From a checkpoint of a small transformer trained on Wikipedia: LayerNorm before each block, no biases in attention or MLP.
Each number is 128 + 24 x the weight over its row's rms, rounded and kept within 0 to 255. Layers, rows and columns count from 0. The size above them is the row's rms in percent of the matrix's.

# layer 10 MLP up, 640x160, rms 0.133, rows 333-432, columns 0-31
size [ 96  91 100  99  97  96 101 104  99  95  96  98  97  98  96 101 105  91  95 104 101 100  98  94  99 100 113  90 106  96 103  94  98  95  93  94  99 104  97  98  96  95 102 104  93  94 102  99 103 100 100  96 101 102  98 107  97  92  94 100 104 103 102 103 105 103 103 100 101  92 102  95  94 104 101 102  93  99 102 103 104 105 106  99 100 110  96 101 102 102 100  98 109 100  93 103  97  95 113 104]
[[147 136 133 130  98  82 136 104 143 120 128 133 154 151 115  95 160  94 133 106 107 160 135 101 169 137 145 129 105 162 144 130]
 [178  99 184 135 136 150 120  83 115 130 135 143 152 147 165 172 125 132 154  86 135  99 119 129 111 113 137 153 120 142 120  87]
 [103 135  94 145 120 106 139 153 161  95 188 102 119 128 157 135 110 141 150 140 162 127 137  98 139 135 145  90 102 117 121  66]
 [172 126 123  82 148 117 126  98 154 139 130 127 148 148 142 120 159 114 165 126 105  87 182 119 133 134 162 142 110 174 139 128]
 [105 120 118 119 106 165 148 145 128 107 133 149  90 128 170 123 161  84  98 118 157 159 130 128 111 135  77 130 149 158 119 116]
 [119  91  90 111 133  91 144 174 136 112 114 149 130 115 143 138 144 145 186 144 140 104 131 122 163 128 105 143 118 176 148 127]
 [ 74 167 137 123  94 120 148 137 146 151 131 103 108 148 141 102 176 131 106 107 103 122 123  96 153 132 130 141  99 165 164 114]
 [ 98 100 120 146 129 148 121 149 192 126 144 108 127 139 135 115 110  91 127  84 142 116 117  94 130 177 146 155  80 124 111 112]
 [133 176 150 135 150 117 115 124 158 172 145 120 156 157 152 126 115 135 147  54 139  90 115 167 116 110 131 165  78 112  98 165]
 [133 163 157 124 135 135 137 134 113 143 133 102  97 149 158 119 113 111 130 155 120 123 115  68 124  79 157 109 107 136 141 120]
 [138 168 138  96 130 151 126 126 146 151 157  82 144 131 141 131 137 113 113 171 150 139 114 135 136 123 148 123  69 160 128 141]
 [168 145 134 128 147 152 160 106 161 160 153 139 132  98 106 124 116  94 142 113 135 141 135 139 184 118 142 137 125 112 128 127]
 [129 131 155 131 134 142 125 148 142 105 153 190 119 105 156 113  86 113 154 118 116 140  95 143 133 121 120 146 135 195 150 127]
 [162 102 140 126 118  88 199 181 118 134  91 124 127 104 143 174 153 146 128 146 129 134 123 109 149 103  95 146 104  93 132 204]
 [151 125 113 124  96 160 139 123  65 127 120 102 129 139 124 121 147  98 117 125  93 131 159 149 124 146 110  80 119 126 119 143]
 [137 110 140 114 130 107 129 124 133 108 121 138 152 182 145 144  76 134  95 130 174 117 116 127 104 130 169 168 145 112 151 140]
 [122 148 131 159 126 119 137 172 105  87 142 122 151 120 145 137 112 144 101 148  97 147 153 146 129 159 150 174 119 100 133  70]
 [114 147 139 133 100 158 175 138 114 183 168 139 125 114  89 109 119 110 146 129 116 146 138 156 128 128 103 127  88 141 150 136]
 [156 114 107 126 131 116 158 102 114 127 118  97 124 148 175 145 161  92 151 152  82 139 129 151 132 108 119 132 188  85 196 167]
 [113 120 104 118 115 125  83 143 118 105 136 119 126 157 119 136 119 101 110  93 146 125 152 124 109 102 160 123 101 115 122 129]
 [157 118  93 103 129 142 128 176 108 155 138 135 122 142 122 144 150 124 113 159 140 119 128  94 150 127 133 159 130 173 149 116]
 [134 128  81  90 116 147 141 123 128 120  89 162 138 128 140 138 205 129 119 172 124 153 104 111 123 124 123 152  98  89 142 121]
 [183 104 162 159 131 106  82 115 117 125 159 158 135 126 154 131 108 138 178 107 111 104 129 180  82 140 121 157 133 148 109 102]
 [109 135 172 119 139 162 134 133 130 115  99 131 149 140 125 112 143 172 143 122 114 120 109 170  96 141  89 175 163 151 105 128]
 [153 115 123 118 166 142 147  88 138 158 103 103 138 101 148 174 141 173 175 107 102  87 130 119 141 166 143 102 114 140 110 119]
 [115 104 146 139 138 104 175 158 131 112 108 109 160 111 154  99 132 125 140 155 176 146 129 146 120  90 112  97 119 115 124  95]
 [106 102 160  89 118 143 131 131 118 117 153 109 197 108 125 113 164 165 133 118 131 166 103 157 116 158 115 151 112  97  93 101]
 [141 143 160 134 111 136 104 123 116 102  93 100 163 140 116 153 158 112 126 116 135  94 132 146 121 169 162  96 100 105 109 144]
 [ 91 105  86 122  96 147 136 143 124 143 160 155 112 117 152 127 132  91 154  93 149 175 138 109 126 113 172 136 106 130 123 104]
 [166 109 150 101 122 144 167 122 115 116 137 125 134 150 110 151 124  87 118 125 152  55 144  95 131 116 151 156 126 167 145 116]
 [144 146 144  89 138 114 105 127 144 181 142 149 128 101 137 137 115 119 102 103  88 116 140 106 108 129 127 157 164 110 116  91]
 [110 132 145 141 133 141 143 178 139 151 111  84 159 112 196  97 132 145 132 136 144 119 116 115 130 137 115 145 129  89 156 101]
 [121 162 111 100 156 137 154 132 186 152 123 154 166  63 157 107 104 118 145 128 144 102 111 115  82  88  96 108 137 195 145  99]
 [129 119 106 136 111 138 134 134  95 106  99 136 121 103 115 135 150 151 160 135  96 156 109 121 117 184 138 135  88 168 167  86]
 [107  89 201 144 147 125 113 126 116 132 118  76 144 141 127 153 116 155 104 137 155 100 208 153 104 117 111 132  95 152 117 125]
 [ 74 101 118 129 128 131 116  94 150 141  99  86 157  86 135 149 100 146 142 101  98 113 132 116 131 154 137 144  97 176 123 171]
 [ 99 131 161 142 133 139 108 141 117 150 149  93 176 160 144 151 122  94 138 100 151  85  92 141 148 167 108 134 116 115 109 121]
 [152 126  99 100 106 135  81 153 144 146 100 147 167 152  97 158 151 123 152 125 124 129 123 139 127 104 156 122 125 128  99 152]
 [163 109 118 156 193 126 144 194 111 179 120  93 171 141 136 190 148 138 152 143 104 130 111 118 157 128 140 160 133 129 153 143]
 [ 86 118 166 119 133 149 137 129 150 134 154 133 117 120  48 131 121 111 145 148 109 143 122 138 155 127 115 167  66 144 142 114]
 [146 138 131 104 110 142 169 134 137 155 143 119 157 106 130 168 111 114 142 109 111 137  88 139 160 112 132 122 120 128 133 145]
 [ 93 107 139 114 120 149 162 115 106 104 112 113 141 127 111 123 137 162  93 160 102 154 119  98 142 122  98 107 154 136 115 139]
 [125  96 116 110 114 130 131 178 122 114  54 131  91 159 111 119 144 151 127 139 131 131 125 109 159 138 114 118 114 128 151 130]
 [132  81 154 161 132 119 140 126 136 131 123 140 140 117 149 152 122 138 166 132 121 119 148 127 137 112 164 110 136 127  95 132]
 [ 95 148 134 132 115 129  85 101  94 142 120 156 134 140 149 110 167 112 137 145 121 104 118 151 157 116 119 165  96 125  87 158]
 [125 120 180 130 139 112  93 113 116  98 126 172 159 140 114 139 113 111 168 126 120 102 128 142  79 141 159 145 151 158 124 141]
 [ 91 135 115 137  95  97 148 150 147 109 112 137 155 130 120 135 150 142 171 130 133 117 137 119 121 129 127 127 126 132 123 150]
 [113 128 127 113 118 155 120 147 106 132 152 138 152 152  97 138 105 149 114 121 113 132 138  92  90 112 111 145 112 131 129 179]
 [141 105 148 121 105 102 174 141 114 101 106 159 128 121 143 139 112 129  93 102 128 130 116 131 133 130 105 147 129 122 156 145]
 [ 68 172 134 140 133 148  87 161  94 151 144 129 115 158 100 125 147 144 132 129 140 117 150 102 131 110 103 130 102 118 112 126]
 [144 171 139 154 107 102 132 147 133 138 128 124 120 174 128 119 134 116 126 133 142 130 116 122 113 138 138 146 137  93 159 121]
 [132 119 212 108 143 128 120 138  97 115 162 112 121 127 131 154 143 124 144  77 110 123  96 121 107 132 134  97 129 159 145 119]
 [143 123 137 107  76 125 107 140 103 113 133  94 144 142 156 135 159  87 126 112 131 118 113 169 114  99 144 169 172 121 156 122]
 [154 154 109 145 150 155  89  86 137 151 149 106 145 124 111 136 122 164 126 102  68 148 127 163 122 132 143 115 154 171 104 141]
 [117 156 150 135 121 185 138 140 118 115 114 150 132 140 118 102 138 141 102 115 164 166 152 104 142  91 120 119 124 171 145  90]
 [115 125 112 115 148  78 109 130 122 169 132 111 115  61 137 117 138 155 185 139 128 166 119 102  92  83 133 137 116 180 119 117]
 [119  95 118 170 145 144 130 116 137 111 141 122 130 134 145 127 171 123 134  71 104 105 115 116 101 147 145 188 103 126 133 143]
 [152 158 135 117 105 120 121 108 102 146 147 134 126 113 156 172 190 130 101 119 125 152 149 121 136 141 107 116 136  75 126  94]
 [162 146 108 100 148 152  97  89 114 134 112 157 183 130 131  96 108 127 111 146 150 139 118  96 133 132 155 121 108 127 166 109]
 [162 128 172 109 155 146 126 118 135 108 136 148 112 141 142  96 111 134 194  87 126 117 146 135 186 123  61 150 138 126 100 141]
 [ 95 176 155 150 124 126 129 136 129 105 134 116 111 159 115 124 124 160 107 123 135 125 115 154 162 110 129 108 137 165 137 124]
 [156 123 114 119 149 191 114  69 174 137 120 125 126 122 128  88 157 147 177 141 106 108 150 133 175  82 153 130  95  83 134 126]
 [133 170 145 131 141  96 128  96 128 113 104 115 127 110 131 114  97  89 124  95  76 134 119 102 160 172 110 142 140 158 105 155]
 [129 135  93 145 132 144 148 130 149 161 142 163 105  98 101 108 127 176 157 103 119 128 110  93 100 166 109 135 153 156 142 163]
 [108 106 116 106 149 136 156 129  84 107 124 123 159 137  81 111 172 139 161 192 114 143 139 112 103 128 108 127 128 107 130 163]
 [127 167 139 124 126 125 140 133 149 163 140 154 119 106 132  92 142 117 138 134 112 169 122 122 161 143  97 129 128 107  93  87]
 [155 158 105 117 100 116 198 143 128 116 123 186 180 110 166 146 113 147 118  93 170 125 131 117  82 127 117 114 113  73 123 125]
 [117 140  93 140 142 110 116 161 105  70  90 137 155 146 163 131  91 140 167 123 118  92 120 126 133 116 144 132 132 110 136  90]
 [111 101 170 105 135 119 151 138 110 112 130  92 132 137 117 134  90  92 126 130 140 165 164 115 142 142 128 145  86 113  95 108]
 [185 162 107 138 129 125 165 180 112 106 117  92 145 120 122 132 148 138 118  91 143 115  73 156 103 134 127 138 166 142 118 142]
 [103 169 116 141 155 122 118  96 130 132 155 158 124 148  84 121 178 147 118 107 151 149  94  97 126 114 110 112 144 124 140 129]
 [145 132 130 118 170 121 136 125 160 124 141 181 100 125 117  89 151 111 155 110 149 115  37  91 129 147 124 168 138 112  94 136]
 [ 82 176 142 141 166 131 156 120 134  91 141 135 132 179 121 111 152 154 188 109 157 166 105 130 180 121 155 137 120 119 140 102]
 [147 121  96 147 126 152 133 135 168 117 169 116 106 161 101 155 139  83 136 140 147 104  78 154 118 127 118 116 132 130  87 127]
 [135 112 104  92 124 107 155 123 164  96 142 104 120 125 141 126 112  93 144 101 103 144 143 126 114  93 139 185 106 141 149  73]
 [134 115 121 125  96 116 100 200 119 131 110 121 188 127 139 143 102 141 136 125 111 140 139 119 111  85 130 162 167 119 100 106]
 [116 129 145  98 132 144 124 139 143 124 131  87 145 105 118 160 118 140 126 142 160 127 177  83 145 137 147 124 174 125 145  94]
 [136 120 100 136 116 133 145 143 156 159 146 155 136 143 112 170 180 138 173 138 126 139  93 154 155 139 118 117 101 112 153 145]
 [111  99 110 115 135 102 174 142 160 168 103 128 161 149  86 122 143  91 194 148 107 131  92 131 128 154 139 136  87 131 117 123]
 [137 121 105 166 158  99 131 101 144 143 121 128 110  71 146  75 123 122 124 129 125 132  81 126 139 130 112 139 129 157 135 133]
 [ 81 138 131 169 132  99 135 118 131 123 120 124 156 153 137 150 148  88 137 142  95  91 130 110 160 120 104 115  80 129 105 135]
 [124 170  71 127 132 136 165 148 136 112 141 160 160 140 141 113 124 105 111 117 132 150 177 146 130  90 152 114 126  60 107 106]
 [134 145 126 124 164 110 166 108 119  67 135 105 100 142 133 121  67 168 129 106 151 130 148 133 118 164 126 181 112 142 146 117]
 [137  95 155 120 106 105 146 139 134 137 151 158 130 110 100  73 149  96 144 115 153 156 163 108 135 157 118 180 149 116 160 141]
 [118 106 147 174 134 147  84 137 155 126 122 158 124 119 133 177 169 162 133  92 111  90 138 150 175 129 133 160 139 123  83 124]
 [ 94 147 118 119 137 154 103 134 163 136 126 149 131 139 140 142 123 130 107 136 105 105 125 119 169 111 115 132 153 110 110 129]
 [139 144 128 126 141 132 129 154 115 130 147  97 110 131 105 114 160  97 158 118 147 127 123  94 108 153 119 148 116 169 100 172]
 [106  65 109  72 126 111 122 140 126 131 156 126 101 153 149 128 126 123 181 117 159 108 153 152 128 149  88 128 113 168 143 142]
 [109 139 111 140 117 142 140 142 158 121 134 167 140 121 119 120 130  87 145 159 101 123 161 160 190 107 132 180 117 126  96 110]
 [117  92 109 146 120 134 206 110 164  77 156 129 207 134 156 143 157 156 138 107 106 128 114  81 125 154 121 138 118 117 140 104]
 [ 89 137 110 130 135  93 149 143 142 165 147 114 140 137 147 137 155 157 119 109  96 150 147 151 114 134 168 116 128 125 130  88]
 [135 116 123 129  90 123  81 139 148 129 128 128 149 108 128 177 144 132 123 127  92 178 100 127 164  82 130  94 119 163 140 144]
 [100 150 120 141 137 145  97 145  72 157 156 141  99 112  99 109 158 136 122 135 113 123 135 151 177 155 174 127 145 144 137 115]
 [130 108 118 131  89 141 107 123  90 138 123 134 119 139 132 146 148 147 153 115 143 159 143  89 139 107 179 137 136  99 114 165]
 [158 129 177 129 106 116 105  95 156 107 190 149 144 152 126 116 128 145 149 170 121 121  87 115 150  89  84 157 136 114 132 137]
 [101  65 142 130 115 126 101 131 123 145 132 140 109 153 114  94 137 156  97  83 117 124 146 121 127 152 131 143 132 141 100 125]
 [141 138 115 130 147 138 123 161 109 140 123 131  97 155 153 140 168 122 126 109 130 165 106  87  87 151  98 143 151 149 128 126]
 [115 141 143 136 118 104  99  95 136 133 132 155 150 127 157 137 154 143 122 154 147 128 159 114 107 123 117 118 161 170 136 110]
 [106 153 137 148 100 124 167 122 153 115 161 136 129 134 101 121 112 139 134  92 146 100 147 125 132 117 117 125 160 161 121 125]
 [143  77 126 125  95 105 118 119 115 102 121 129 131  91 119 161 123 123 159 113 129 131 140  95 110 130 170 114  97 120 145 147]]
# layer 10 MLP down (transposed), 640x160, rms 0.137, rows 333-432, columns 0-31
size [ 93  99 101  92 106 104  94  93  98 109 106  95 111 106 106  92  99 104 101  93  94  96 109 106 105  97  97  86 100  96 104 106  93 107 111 102  92  93  99  97 109  99 100 107 110  94 111 101 107 103  92  88 106 108 107 103  90  91  92 126 108  97 105 108 106 106  94  81  95  92 103 107 109 100  99 107 103 107 104 104  92 103 100  93 102 107  92  96 105 105  89  89  99  94  84 103  94  92 106  97]
[[130 134 129 115 122 125 105 105 111 122 124 157 171 109 103 176 124 132 139 105  93 173 101 141 134 113 108  92 124 143 161 164]
 [ 98 150 144 165 123 117  97 176 136 159  94 117 128 140  99 115 103 105  93 107 127 132  96 128 145 121  90 102 147 176 119 120]
 [157 149 118 103 124 171  93 155 110 108 146 122 131 145 164 117 125 100  80 125 170 137 111 114  75 106 152 132 145 137 135 101]
 [123 138 123 138 184  52  82 107  99 143  92 141 137  80 147 161 149 156 161 132 115 129 127 153  85 114 120 120 129 143 126 112]
 [129  97 124 110 127 142 178  92 131 146 143 140 152 142 119 143 134 133 137 120 147 142 110 125 133 121  96 112 105 110 132 132]
 [151 104  85 153 133 150 122  78 156 150 130 151 118 134 125  92 132 131 118 146 128 165 174 116 150 112 160 123 135 111 144 107]
 [146 127 104 126 104 143 100 109 153 131  69 106 135 129 139 156  70 118 155 135  86 119 149 162  55 136 126 121 120 127 150 148]
 [115 150 101 101  80 201 115 152 125 138 119 100 123 132 137 144  94 110 152 143 146 151 105 129  98 141 130 138  98 125 121 115]
 [119 126 100 125 121 152 151  90 163 103 105 175 117 123 141 136  94 145 126 116 129 121 158 162 140 159 134 114 145 117 156 105]
 [146 135 122 106 145 128 120 105 132 158 103 118 106 108 122 140 131 119 127 132 118 159 148 156 109 117 155 140 146 100 113 122]
 [142 145  97 129 150 134  75 135 113 101  81 166 128 141 110 122 145 107 143 117 163 125 124 147 148 136 114 143 162 138 119 109]
 [138 148 123 134  88 138 108 140 156 131 156 135 130  91 134 104 157 157 153 155 149 114 132 116  92 101  99 116 172 140 187 120]
 [140  84 102 128 123 148 100 133 120 113 114 138 160 133  91 138 148 142  62  94 117 136 118 104 135  79  87 142 133  93 123 177]
 [154 123 105 115 104 122 127 133 131 109 125 101  99 129  87 178 110 138 122  88 126 121 178 123 116 138 148 109 137 130 134 154]
 [127 152 120 106  71  89 149  74 129 100 150 145 102  95 123 148 140 133 125  87 126 112 129 142 142  92 137 179 153 129 103 107]
 [120 151 119 132  98 127 173  96 124 126  98 149  98 110 100 110 127 138 157 112 126  99 176 122 126 137 147 115 165 153  89 142]
 [167 150  97 133 104 112 148 112 125 142 124 161 128 120 142 124 135 104 135 101  73 171 156 113 138 129 121 133 109 126 118  79]
 [154  72 112 107 116  78 117  96 118 149 118 141 161  88 140 104 102 139 119 167 142 115 128 103 134 123  98  90 104 142 133 101]
 [145 149 123 151 141 137 133 107  87 139 101 175 128 122 105 146  75 158 120 156  50 118 154 108 118 158 126 140 135 127 119  92]
 [105 133 131 136 135 127 102 146 118 152 144 160 111  85 145  81 106 114 166 134 171 139 121 144 137  99 131 154 146  82 148 122]
 [130 145  96 119 128 100  92 102 146 119 138 157 142 157 119 187 137 163 106 112 118 153 125 157  97 123 115  98 183  58  72 150]
 [141 117 164 119 178 112 138 137 156 136 144 144  81  90 100 100  96 120  98 129 128 105 142 174 102 123 117  87 118  96 143 114]
 [116 101 148 142 112  99 109 111 162  91 123 114 133 145 139  71  95 133 140 142 144 151 115 105 173 148 112 128 101 134 118 131]
 [123 170 121 134 135 153 111  91 120  97 110 159 104 134 117 157  81 130 134  94 182 137 129 124 120 152  93 123  88 119 125 108]
 [114 141 104 114  91 136 143 165 110  78 171 145  92 110 122 103  85 111 122 138 132 111 162 128 105 103 138 130 126 114 134 146]
 [151 176 134 158 143 122 102 152 122 143 143 134 148 148 125 108 100 157 122 141 152 108  58 149 133 117 128 120 152 117 125 159]
 [124 106 158 147 116 141 133 139 136 144 137 137 109 131 134 155 119 141 123 157  78 117 199 118  60 100 157  98 141 117 151 132]
 [142 123 146 111 161 135 138 176 132 119 107 112 143 140  94 110  96 145 139 120 147 142 132 128  99 114 116 121 159 138 104 106]
 [106 136 147  99 132 173 118 153 111 110 144 143 162 126 154 116 122 163  90 126 133 155 152 145 116 134 126 111 147 115  81 115]
 [103 113 129 116 107 108 175 102 122 149 109 103 165 100 121 149 116 125 125 137 136 108 133 118  86 150 125 157 104 117  92 143]
 [112  95 120 159 182  79 123 134 161 140 110 162  97 125 141 112 149  97  96 111 132 139 144  78 101 105 111 102 142 123 117 108]
 [142 177 123 137  94 119 130  83  93 129 162 148 112 149  69 128 132 116 133 155  81  96 119 117 131 115 142  85 134 154 138 101]
 [103 119 135 125 160 107  93 113 138 150 173 118 106 167 162  86 138 149 132 142 141 132 134 145 100  98 156 126 142  97 111 125]
 [134  74 141 118 137 142 119 142 126 113 176 123 107 110 126  94 104 119 110 145 150 105 154 120 137 109 148 103 150 103 122 122]
 [124 185 122  85 144 126 179 136 117 124 162 150 100  99 108 125 117 111 158 155 107 132 102 150 141 160 140 102 109 150 106 129]
 [141 112 118 126 137 113 117 132  56 125 113 129 140 178 128 103 158 108 133 119  57  80 175 143 160 125 141 100 155 174 142 144]
 [145  83 103 134 146 135 110  84 114 104 136 143 132 111 136 110 108 151 132 113 132 172 154 113  93 137 155 148 174  85 115 140]
 [117 101 176 157  82 136  86  93 100 128 113  96 127 170 110 152 115 134 141  94  98 108 105 146 139 151 157 137 162 105  97 136]
 [119 155  94 137 142 120 130 143 143 156 111 142 132 140 171 159 113 141 167 139 139  94 130 131  93 110 148 139 149 113 153 132]
 [146 105 119 136 144 162 130 129 104 172 117 150 138 127 160 109 126 109 115 212 187 140 114  97  74 124 148 146  99 115 117 132]
 [132 111  99 132 143 142 143 112 126  99 123 108 152 124 154 117 102 151 130 132 157 104 129 172  83 135 104 143 126 136 123 139]
 [123 133  91 132 146 153 135 139 146 125 121 143  74 129 138 135 172 116 114 143 120 162 157 145 124 126 126 121 133 116 103 153]
 [165 157 134 129 114 123 134  71 150 117 152 120 126  94 123 119 125 109 113 115  81 137 132 122 163 115 122 174  79 135 117 148]
 [116  92 137 154 145 157 168 118 173 125 123  98 115 170 113 133 141 166 135 169 103 107 127 140 126 117 145  76 145 122  87 151]
 [133 145 132 103 121 135 145 107 139 145 101 112 147 118 144 122 130 122 120 121 120 141 123 152 128 124 109 112 143 131 141  64]
 [106 159 138 152 156 138 120 100 165 148 101 146 107  96 146 158 164 165 104 126 128 121  94  93 151  98 116 120 134 131 103 147]
 [145 118 116 141 120 136 152 166  88 128  75 160 146 142 118 182 131 136 150  99 104  95  95 138 144 134 131 113 120 137 146 127]
 [124 151 131 125 104 163 143 111 120 110  91 123 146  68 123 103 144 149 130 145 142 110 127 124 112  95 149 116 171 151 133 125]
 [105 141 129 116 118  92 105  75 129 113 131 130 111 124 106 151 144 103 133 130  99  69 100 107  84 140 114 148 139 124 135 103]
 [ 98 128 106 120 132  53 106 127 126 111 120 149 130 106  89 123 101 111 169 133 165 106 146 104 122 122 127 112 147 103 150 109]
 [168 121 159 155  76 153 100 124 130  80 143 124 122 183 146 100 102 168 131 129 139 141 141 102  95 117 167  95 163 103 125 131]
 [126 205 109 130  93 163 151 160 147 125 105  97 121 106 116 152  96 105 129 146  98  97 105 145 108 128 159 138 148 114 132 137]
 [152 128 137 153 180 118 140 115 118 108 103 173  94 127 129 145 118 144 124 139 102 105 143 111 151 160 172 144 102 101 138 120]
 [ 66 123 136 115  85 143 138 142 140  93 123 138 116  89 157 110 120 104  90 143 116 146 125  90 123 148  86 139 127 153 163  86]
 [136 108 119 141 107 109 168 117 113 135  82 144 132 105  97 116 118 159 141 107 133 104 120 114 119 122 115 124 181 105 127 151]
 [124 121 140  95 133 103 140 144 142 141 153 107 165 161 131 129 120 172 109 137 122 117 112 155 106  96 132 142 139 130 127 124]
 [135 103 156 145 116 128 172  93 100 137 133  87 130 120 134 142 121 152 110 226  88 101 116  98 123 121 130 120 108 158 124 139]
 [115  82 141 120 145 124 150 119 112 141 122 148 131 127  97 159 130 136 133  85 167 125 124 151 174 149 108 110 107  26 109 121]
 [108 152  98 171 125 162 102 159  99 123 135 158  89 161 142 148 117 123 180 138  81 148 124 142 107 144 121 154 121 146 138 140]
 [105 113 114 159 127 134 108 142 130 150 121  93 136 102  96 162 129 150 113 157  67 137 114 140 105 124 127 126 146 130 161 128]
 [146 178  76 138 144 117  84 146 135 125 133 110 107 106 115 145 143  82 143 126 109 119 132 104 106 198 133 162 148  60 135  80]
 [152 124 130 126 149 120 153 134 148 136 179 112 120 134 101 109 145 129 139 103  79 108 141 111 147 119 110 151 123 128 141 107]
 [114 135 126 120 138 117 117 138  99 109 126 122 135 150 130 110 106 149 139 159  58 123  84 155 112 117 148 102 165 115 185 157]
 [132 131 116 120 126 103 116 137 121 150 157 172 119 123 128 141 124 170 116 104 126 109 149 143 108 145  91 154 132  98 157 102]
 [111 104 147 134 157 119 149 119 149 126 141 107 155  98  99 148 129 129 106 127  98 142  82 136 118 113 146 132 156 144 150 115]
 [148  90  98 112 170 155 140 101  81 145 127 150 134 146 117 139 109  95 136 173  85 142 135 113 131 108 121 152 104 115 143 138]
 [124 116 105 105 118 160 134 134 103 131 134 139 119 115 112 166  64 173 112 123 154 154 127 154 124 106 156 101  91 115 185 108]
 [153 155 136 158  96  95 130 142 126 131 119  83 120 128 139 131 143 115 133 154 128 105 154 155 142 107 115 144 130  91 160 133]
 [111  82 147 124 101 114 117 108 132 137 136 108 117 128 152 171 145 122 119 133 172  97 110 159 131 153 129 126 124 117 144 166]
 [109 128 146 118 142 109 117 121 157 150 114 147  80 153 127 128 128 138  86 148  71 102 141 111 124 121 136 178 121  91 120 100]
 [140 106 141 137 160  83 156 139 113 118 124 117 122 137 123 112 158 159 124 153  86 145  92 145 119  78 176 100 191 130 127 125]
 [134 128 150 132  98  86 136  95  92 105 147 125 142 198 126 162 118 118 125 114 178 123 123 116 168 140 118 119 133 118 152 115]
 [110 149 108 123  85  96 120 129 134 129 126 123 173 154 159 115 136 133 102 109 122 129 156 156 102 143 138 122 173 110 144 109]
 [137 134  92 128 137 104 137 117  85 126  94 130 156 124 170 120 127 109 110 184 106 112 159 125 143 147 143 136 141 118 142 153]
 [145 129 104 160 114 125  81  96 137 126 132 152 181 150 158  73 114 168 134 138  92 121 167  98 122 143 127 106 130 134 112 144]
 [132 138 140 125  94 130 115 168 106 164 132 109 148  99 123 196 166 150 136  98  88 145 139 126 115 112 136 117  98 133  93 124]
 [157 153 131 137  94 112 131 119 120 138  84 104 112 125 119 150  96 157 160 105 190 135 175 126 125 146  87 139 167 128 135 123]
 [157 166 108  83 108 153 145 139 122 116 107  77 101 127  91 105 139  80 117 130 129 110 108 137 110 138 147  87 172 124 172 154]
 [130 167 105 134 117 136 140 129 108 136 141 159 104 131 124 159 119 100 151 129  69 106 127 167 169 178 159 158 142 126 132 188]
 [ 85 120 115 120 123 144 121 168  88 100 125 116 125 123 141 149 151 142  99 134 105 169  99 109  96 147 145  94 119 118 133 157]
 [133  96 152 166 129 111 145 158 103 149 160 165 145 157 132  81 123 147 132 150 105 140 169  85 107 119 153 163  82 117 119  88]
 [115 154  90  99 118 147 101 146 172  98 157 133 134 188 121  84 145 120 166 136 141 145 119  87 154  88 124 123 145 108 115  96]
 [143 101 146 147 119  95 136  94 135 100 148 128 117  65 117 135 111 137 132 128 150  73 112 120 157 133 153  97 133 112 160 142]
 [138 188 170 166 115 129 124 168 138 157 108 145  89 127 152 111 138 130 131 116 131 108 100 124 114 126 144 157  80 108  98  85]
 [135 117 151 149 129 138 144 108 132 165 121 118 142 127 145 111 129 102 118 143 104 132 138 120 105 111 112  76 135 165 156  98]
 [108 144 136  81 136 103 112 139 123 136 112 103 106  89 111 140 151 140 171 127 154 148  83 129 161 144 149 151 123 133 131 121]
 [133 140 120 133  83 128 136 122 196 111  87 181 103 144  93 140 119 135 132  85 115 188 142 134 109 125  80 149 102  97  78  76]
 [114 129 117  88 142 152 155 104 136 109 114 146 138 147  96  96 102 131 129 178 153 104 100 117 148 177 125 129 106 156 132 139]
 [ 96 101 169  89 112  91 144 141 120 103 170  93 134 128 140 140  91 121 122 143 111  90 123  91 127 131 105 164 131 112 143 143]
 [131 144  86 116  97 151 177 144 118 116 121 115 143 137 116 126 109 140 109 145 146 154  66 109 150 150 118 160 173 148 117 163]
 [122 114 131 146 122 173 125 128 102  75 117 142 128 104 149 125 107 126 141 111 126 107 154 126 127 108 141  77 155 109 161 126]
 [161 166 136  95 104 154 177  82 132 148 159 117 107 139 170 100 119 140 102 162 135 135 140 138 165 119 110 138 157 119 143 120]
 [121 124 127 119 141 106 106  88 135  82 153 102 151 114 114 116 124 106 155 124 104  93 145 104 149 163 106 130 112 143  77 105]
 [148  89 141 152 139 162 129 172 121 124  78 154 149 164 140 118  92 135 117 154 112  62 116 155 161 103 137 113 123 140 113 133]
 [125 102 128 153  97 114 111 121 162 114 135 110 153 120  99 115 143 170 108 101 120  70  92 145 113 111 107 131 112 138 121 125]
 [136 150 134 126 142 111 126 100 145 140 120 134 115 124 104 127 132 179 114 189 146 127  88 146 124 142 119 147 140 144 115 152]
 [146 142 124 113 157 114 110 147 104  94  92 118 141  40 145 132 141 109 133 113 131 143 159 155 161 122 143 128 146 116 135 149]
 [ 77 133 153 159 116  70 126 102 155  77 115  92 152  98 129 108 112 168 157  83 112 140 168 135 118 105 118  85 128 147 113 143]
 [139 130 129 133  82 158 177 123 134  87 134 160  97 141 119  89  86 145 172  98  74 101 115 156  92 138 126  89 124 107 133 124]
 [129  99 121 122 113 124 105  71 149 119  77 157 174 154 138 136 164 118 117 151 152 154 137 128 143 147 142 154 139 162 103 123]]